config = dict(
    n_layer=10,
    n_head=5,
    head_dim=32,
    d_mlp=448,
    vocab_size=8192,
    norm_place='pre',
    positions='learned',
    attn_scale=0.177,
    tie_embeddings=True,
    parallel_block=False,
    decay_fraction=0.814,
    final_lr_fraction=0.0,
    seq_len=256,
    doc_mask=True,
    steps=6366,
)
Each number is 128 + 32 x the weight over its row's rms, rounded and kept within 0 to 255. Layers, rows and columns count from 0. Numbers have three digits each. The size before them is the row's rms in percent of the matrix's.

# o: layer 4 attention output (transposed), 160x160, rms 0.0938, rows 23-31,54-63,86-95,118-127,150-159, columns 80-159
# v: layer 4 attention value, 32x160, rms 0.0943, rows 23-31, columns 80-159
# gate: layer 4 MLP gate, 448x160, rms 0.108, rows 0-5, columns 80-159
# up: layer 4 MLP up, 448x160, rms 0.101, rows 0-5, columns 80-159
# down: layer 4 MLP down (transposed), 448x160, rms 0.0982, rows 0-5, columns 80-159
o54 097:126113121190085158101129104100133088109158128116088172118138160125167155138073174099197098168142169128124153189115124142152124079085061088167166140147118072095089175149120126118060096116144099112154122146156087108113143119132079113129129177
o86 108:122146120166144130115104062100097167139116154073113105097087167157144121160117124169174091123125097117162153163148102118119136102112160117138144152176097107066118203091135151119119138118192144169091099170134075188109112156177157092112128124
o118 088:148126122169125127131135141086120127131084183145160087160114133110161154136144132172120129183142142160184147150124116184097116145106118051100184141180110108063097148122148143096102137100192150155096101111107074199100197143098104122102111118
o150 084:109152090129164152102075087151122145099114119136131194134114124118133113181085152152179033193133150112140129157121111136157161120082149140186169186160061108091120219124154163088123100129160114156143120203126116133166110145114145079065110189
v23 100:167162123167183117166136139123122165133104151158107091080120067135135131145230063135168121127136166112170120146139190133105144157123065121153131122165075086111150134137118175083113117157139136111153178145102199153110156101169044140167144106
o23 108:164097121195092134124153159112158101104136111085112114128177092092120073118151080118100082175154120145127117095094122142156144116151086072108127114049117142137159122174127107161174138125144152127132097136132170062125128143143094114080089097
o55 091:136162157170155123131127114118113184096079127201092131111131079118104114115118120105171135148131187155113088146187118131129101106116029075125101151140065195061175128119069130095128140133202130130181122117119169107128148119137085114170173131
o87 107:149139126159125135132108143090171143094097119091134109099141074096123099138181092138142102162105152137183116126106104107113125141132130077122182092087159132165156151128145097196154124141108152121141127129115162105204118113149092147076070111
o119 098:192179139143148144169133136084164151122102146125100152071095075126104082118131108188167112170130192185144077135144109121114073129128121107113144084156127091116101111160106128120139092091127154140152107145104170129195146161216067165101107140
o151 089:138136146180152151116143130105136126096091125169094086116117087091116125137151121076134102164178131152142093165101144135137137132153092096131131127083106164051168151204141134130155115141204178173179112112104202111124162148112046117138125064
v24 107:135080122086095153126143133116086157121128151188155153123087117145107160131146082081132146164100152126147167107164074128198108111134087131154121154122130129117136144152132152123108034179141131068143143149134066160081137056090170171160154156
o24 129:147094127096131134147046155117146106106130158116140115147138058099072077076158115125177120132104098095124147151088128143147084062102138085106064169094122167145129143118125151132156174100143173085093128093164165114115155130152100120124151124
o56 077:124109112145102119128135100159123187126152128157186090088119103139099163111163120111183137141144125139121136122172099145115070107134048098152032155140164153124163151107173127152116174129139126122181092200150114139098083063034101123181171157
o88 123:139087142081162158157047129112181105096165159156155081123163055101099100098121120097132178134107099087125158165094117112177078088097113113091098151068138176144117129113164160147157166113112142121100143128148182119132145114105075125129156167
o120 095:115134127094120134146089123143161140102127144141130102121135085115129118154147128082142138150143057084136166188126108143108079112118126118119084199104154163094145155142151185166177131087125173139149129153148137127126142120069114121198227151
o152 089:130093139135141146124117147129176111129116173134124076153072109138083080079166107112193147175126108165139132159150125122184054062144085093099017140083167155140134123150146156154111152096192147103151112097182150126088146116085073149148128130
v25 101:113162150100085200110135140153143137147131120126111178138104131063117125097169085106062066090113129099143187157149152154093132134093119146138158132159118136132116112074108171141208199175063142148125073161083092108151072119141122085093067107
o25 122:141141118063041156163162140127122162103161174100162152180100089129086112056149149077114097094163123090129135080141102136112178131110181129147164135135104104146146074126123109151152107117143140100159156148074214162108092140166135129102144177
o57 073:170142132104069171098159154091131121138132189125118141167139147098087078101193130116143116092158146154150163128139173176079124153118225184125161130147141107108157130139122152123131138119121136111118125134071103079138149109168153178112148119
o89 125:129135137101058185185137113131160141124150159096149174171115087097089083052166141091101098131192151149167165095136100104143155116075181137126223148114115102147114042087139112134152059143144127091139162144095203167123100099134104145129161161
o121 104:125167140122097217163164125145119142122137156105099174140122089116091140076170101126172084117135158152111149138102131084154123108115150162157174098123117166088129124124102118101139120166126121122131146150107179151159136128142040189128126160
o153 074:174163136104078124168150125106118147148179141119121180134141112124102124062171128127113115076151191109122183124127125197094154121098225151107161112100187105144122086114150129174148090148121128101161146135036128144111129103136130141088123095
v26 111:114116127170202084136166140129184098128101085110145155134111131143132186103133181149131125135109137103091078103175154182122133201137142088124120130139117121122125066124155113145179088115096188165183134113098118117165158149143158087142090107
o26 125:143157140120112084119072122107150121167099122127099106131166163149117110074126115148150147098135148195180096118078154199139106091099152083121074161121134110097116185109189130122115158120199167156064136117183190109139137125216123110119110158
o58 093:146107158122166106149154151146152069140124101115091140149158141096101146121131098157041139141104119120145073145182162183169149140110073084081136157105174181111150085156099143104177118103075182173094126118141145143150152152150167172135153088
o90 127:136159148138144076165078128121126100176116128137119140154165169185140104061140143125149156107156167202193103135094136205147127108083161118129076176116158109117122139106171140115110127124175136165085141103169159092135153127196140102110114140
o122 095:118119131106147114206107142140151102171091076155095113125105137131132132073090143118171133117150148201205107162086206169105140109079165089131121162107141168090135139113183121091127108126140122161171137144141139083141172152172135107104136051
o154 073:140140144109168072135136156116116098162121100116072158121116157136095124090119152171112100136085170130163052145144169246163136151120173075129137167083136082107141128118154127072155087098164198154108132142189186092172141140190115122131114102
v27 099:091144116126114156135132113056107145161138167100118181151167108126154119154110118156177133085113126052113130126138102120157127131064146106106123191143078161078117140126124127127113110215179168098160134065117154175134140141141126136125116193
o27 120:166193141160137110101058126134134089168136173193085144046137151128171188097168069146128155049137125152141096184138120146165100045098132089119110109130170193097155143124111155167051129158160137125084126102214161114141099109137101127167144157
o59 094:130136149157144172085147084077092110124133174161067142118152132093172117123091182104121092086088171126131123177160112140144131098098057114084181138118153136118149152100110194064110147130178166124156121106124177111144135129132125128142103140
o91 101:179193130131158134080060158111136074145139180210117148004153150127208191120160077154138132074108146173117110191098151166178141045141095077118141093154159164110160162095108116157043149147133101114122099110173129120140129115103126117122111153
o123 090:126136118138166156071092127075137089167140183169091154063131135077174134090155146175133104073092133130112085141104105087180138155096098068109155114157172149154142133121102124086095107201155100079127084131138136131093100097158110081099062144
o155 088:176161139140143177098093122102113111136109204220061137077142135083162158105153126116146129091121146134134122198178128144116112072080132064141140136115186166085189162139091113095129129143159169102168113082197163090155128097132115123141147136
v28 093:121154128113130170247114112141153146116067128202094105091107121162129137074157126091105099105134117130167143134117075143157136109074142172127143078074165152143101170131120160128128140099058045104124108084141149130084147146136078159126156093
o28 123:146089124106100185154133106138106141091129141141169157157143093089163120096117130097126154166114125121105205105131152149114144192135126148167169111128161121100073098143131083125174140087067098091153125138020064144133131154101157099092132117
o60 088:115135128095081146155130173127135177125102138132133136137114099079150140123149107150138132121148158181114119103100174151061126129143255149126113099142119112048091137192114110125102164120139104126105069163096082121081144147123112134109151102
o92 108:130088110101091192158133111149103153093135107158181172117134094105179098130121133123138110172125128114093154074135146111117130178096196135150219166149154096106066125138175124120196118041103133060152107170039104175158125157147134131126141115
o124 087:112099121104084151180090110159110145114141141144150194117144118134129114107111126149168132143140125144100192099163123124109095091119169188137139125128108100101075130178121122088097159082037117063080109143130107206108123160143112112154181111
o156 070:137090113109110130182151155137123155112114099097149170134165106091186124126117105088113156122122119148088158083089149140104199145117202158123108106123120126081097071145136102158110175132116072116101124138071082146114141183123146119092129123
v29 095:189111146142158114160083140102178124166098140095129099123082120167107113156154126152067092173157143200127133098149117133043059158104120133100137112152157134133132075144143149128140180154127137108137125131071078141118115085173145150154150058
o29 119:154091150091145092153168106100094100136106109097174087061122128122130129127140125140108078102132121133090125189139174137164056133203088131103118168079094088086078138135127124073197102119165135118108137112085098131145202159127130151111111064
o61 072:180142182121116080173117125139168139131113113138138130141146091173100131098196073121075150176115124112129138110077076138094094131146176162098082119155148144143153081112154145169159170150125128122127112195029132151157109125115095136145127073
o93 112:124085155086131097141183077116083091144147068133181070073137107123100099144151111147102066073131121118121091181135146110136078134192072152096115169063129106095084123155130147067183101131160129169117122107110103115149199194128097138109127045
o125 100:157067144124150120167117067123117096161160071130156067080155134110111126143110121096065084106161145124107089132111150100169056118177096169106116167104119115104156073100162201104166126118137153138133128139072107138108168166141108125123096035
o157 077:155117176120134083161178184132157137126120124100152096086129115182090096104162109148123093128121159154111095155098162135150065138177100107094081114112104083130136131078157132129170138120166136135115077156075121117185134119137091144145087076
v30 105:086068136108099159117051121123060136114135153137113142197107126034129058094146135142144124126116105181139101096144145123090148094134115122141110195150101169097117127163129140146187167152141121090143131194148142109124144091092125118100097133
o30 116:122141123143117130145137163148142097180141145174139130075106123137104183155168096150108120123196090072131121112222122072111109075111114155112093117147090167130148101193104170119054093127195121145133149106156172159134130111053096119193193106
o62 082:127123140129117136165096105119095189096108095177133152083107114096083100081124125086168117111093135156109117129157051126132137105121073172124097143130055123178144138067140143150116163111125117121159157151153118084108114106102095121158118097
o94 119:143118133114100134122151154143145091180144127176134125140142120104087152153166087125115106115169113110114138124179113101106111038148051148087119090137062190136122066177080147111095089112159108111144129118155148139102150129037094101178205119
o126 104:107115126149106145106107123124154158137152158148122143161160104074089096146192126128159064094120061101116073100151102067083152089117045167114133124096068176147117092174136166164170087115171143088149178195159183140142120108019085114175151085
o158 074:140127142144143159185134122135148176111109145179114113084100130142079153110181118108140169106157117129090152127185122051134154065100059164085042121150147166153163148146085122106070129105154113140151079109164119140107105088041106168161139101
v31 099:136115115135151109140119132137106122136169115170127110194154126116106146124095083098183176121115165120146147184162105100169074134125116123140100162130071083143161109123139126141127142135078126040140173087175105143149140129154119153196124089
o31 119:106095088145215162152160117097063125141111066137124155100134144094132165154108126121134111138098135100144061124121080065152172071113090130153130179111119124151181119110157132118141085155080081134160105163191124111184117150116179107112109071
o63 104:104118106121170134153097071143119113124127107117116125099126152129109126125113135114198114146118128104156119126183084089199139103107000109149119161156116141174189124081187118111134086130112110103149135108204124126145134114126140143148135127
o95 106:113123100130174174159161122080109147135091099075104125075095150117114176132143114103159118110061145064189091136160065107123157057114105139160143130134115113169166138104152115145131087159073120113162133188175125133168078144139190114097099113
o127 087:134145109073154126153126125083103099128109104124148146152123137106129132113123070089182154118127185090186116125148079091120122089081076143114160158129117138150182114061171146122198111095061124089165134174155118124178130146194173124108105141
o159 089:106118096159191144161095081121110130112084096142146127111097139082135163157132114126176120158138108110180126139171097093184130099090055140170141170139093128160181124096180097116093079168087101134138151151179130140151148119115190113133109086
gate0 113:121143133151182132151116158084092129114073115153120201117175119149116094135085090086123104139104148109146152154127167121077128152113163115174129180087128140159078139124106093181138171164128144113170081122125135088131122106081070136152176089
up0 107:097178091146097110097103128131133098092100125128167123126142150077124178111135125148132117169197135183146116159139139102196106142142118127105086134102158132090126153106158112078080127037133134202129118160108043176094132158123117103107138149
down0 107:165114124098137157140091104150191131152194126157137132113098138150128132135094165215142126162139080149096165108092119153158134145072110102146090173075154135090136154229110185146127145170135188136137181119164143195132096116147101110115152137
gate1 108:140131123141157093140114151133109117172070110102148116153092151126090087127122101118110144146135099087155056114100114106120183089092118143133081153134105176097134086117094073126140091178068053125211156142177096121175122148146153122086155145
up1 100:167146113115113111135153149125106145064121121084170136134165148102207122137100096121084144112157091093095126072181103128102125123123144092146184097110131157128129106108124137121103137127101113104118106138123123097164213115135087081131108188
down1 103:169143122113121118110129158129131055107128140218123179107056088197117103128131156173102158074156131138109148115082148137098139146083185108113180100156150127106151150086139127149127127141056163110132148150087079149067122158064121150133094133
gate2 096:183128110176064095155173074127158105113119144068147129148181170102106087169119072167123113135143097140106157119109158146131119108111119108146137166133125158149110080204098100215129098139116150050148139146117098104094156084106190118092166155
up2 100:081120148130127169060117166161162109076101102135140122081123124143131137150104139105113088158162117108113090115121159091154124177143126152109097131124081080110068097147128144071108148141169100151128131154115160122094092193078088187115159089
down2 098:191120121092120121118157129117165142083119108137122117149171185193111180130149096194111069119095136144091143116125155096167149127107110093132129111141120122110098142119185139153178096094116133118203073139123114150136124074107158082157175161
gate3 119:142086143126183167164137155107148122128116164126139060139144126127098120159137083141133131122173128115148145139120156117164100084114077143103102120084084087087176128152092160117125125116165104147143092157136183069122102148158150132126099059
up3 119:074149117138146124141104150136222113144139133152196126166131114127096134166137137098125173086180137135174128129202087106160133114101096147104121124081098106110124119121101142108101093156089103132115079145106119106113119113186150144202128095
down3 113:165057109144144154090137134074060117122092174163124121106160130175144068150122099121079134097173188169154130121150085093171096085162136128135135111159093129098133117136151128118114146152149123169138152116087169165167105162085123157105178195
gate4 109:176153141165108184128143175176178092142109150075121149105123143145146119136112081148083089185098131125109151092127155122125138151153046145120115125143114121093143064137130123087125204108170128130142153134118182050152097171077143103096061102
up4 107:168133132189083156114082115168131095116080143110128152153149105098176096101159160117062122108167130183109100069106176169077084114126083126129101088101131131121117107169167080153090184171163144083134115048107179067129106150115135120112126198
down4 102:112104131164113062125085132107125101126167093172189118139136119121172153132154133093137132096153127112161222159139124049117115114143156127144150128160085101134181157132113101153071088131107112118085061067108062153103160138182161146189133152
gate5 096:080168118084160171140096123126095116088128174156107192144132152173144089107096143206115166145103093075130131128162148130162107131142145118123130121094131156131159141135120167118146199115147147084125109127137190165178142128104107118099151065
up5 098:072050143078127121117111114149119132101151158141131055111137113151099177075212126105101128108192125164096180126105196110187156119114092117113140084146147141114146148180117146111141082154210123128074099131070138094133110092112108134122127120
down5 100:100137123129172105064127071166120114148101105217083116090150163094075116167119171156066092129138103128152118076094144114056095138127095179117163064119133107102151139108136182080090112166189121063095171120142136104154175101127150089099121105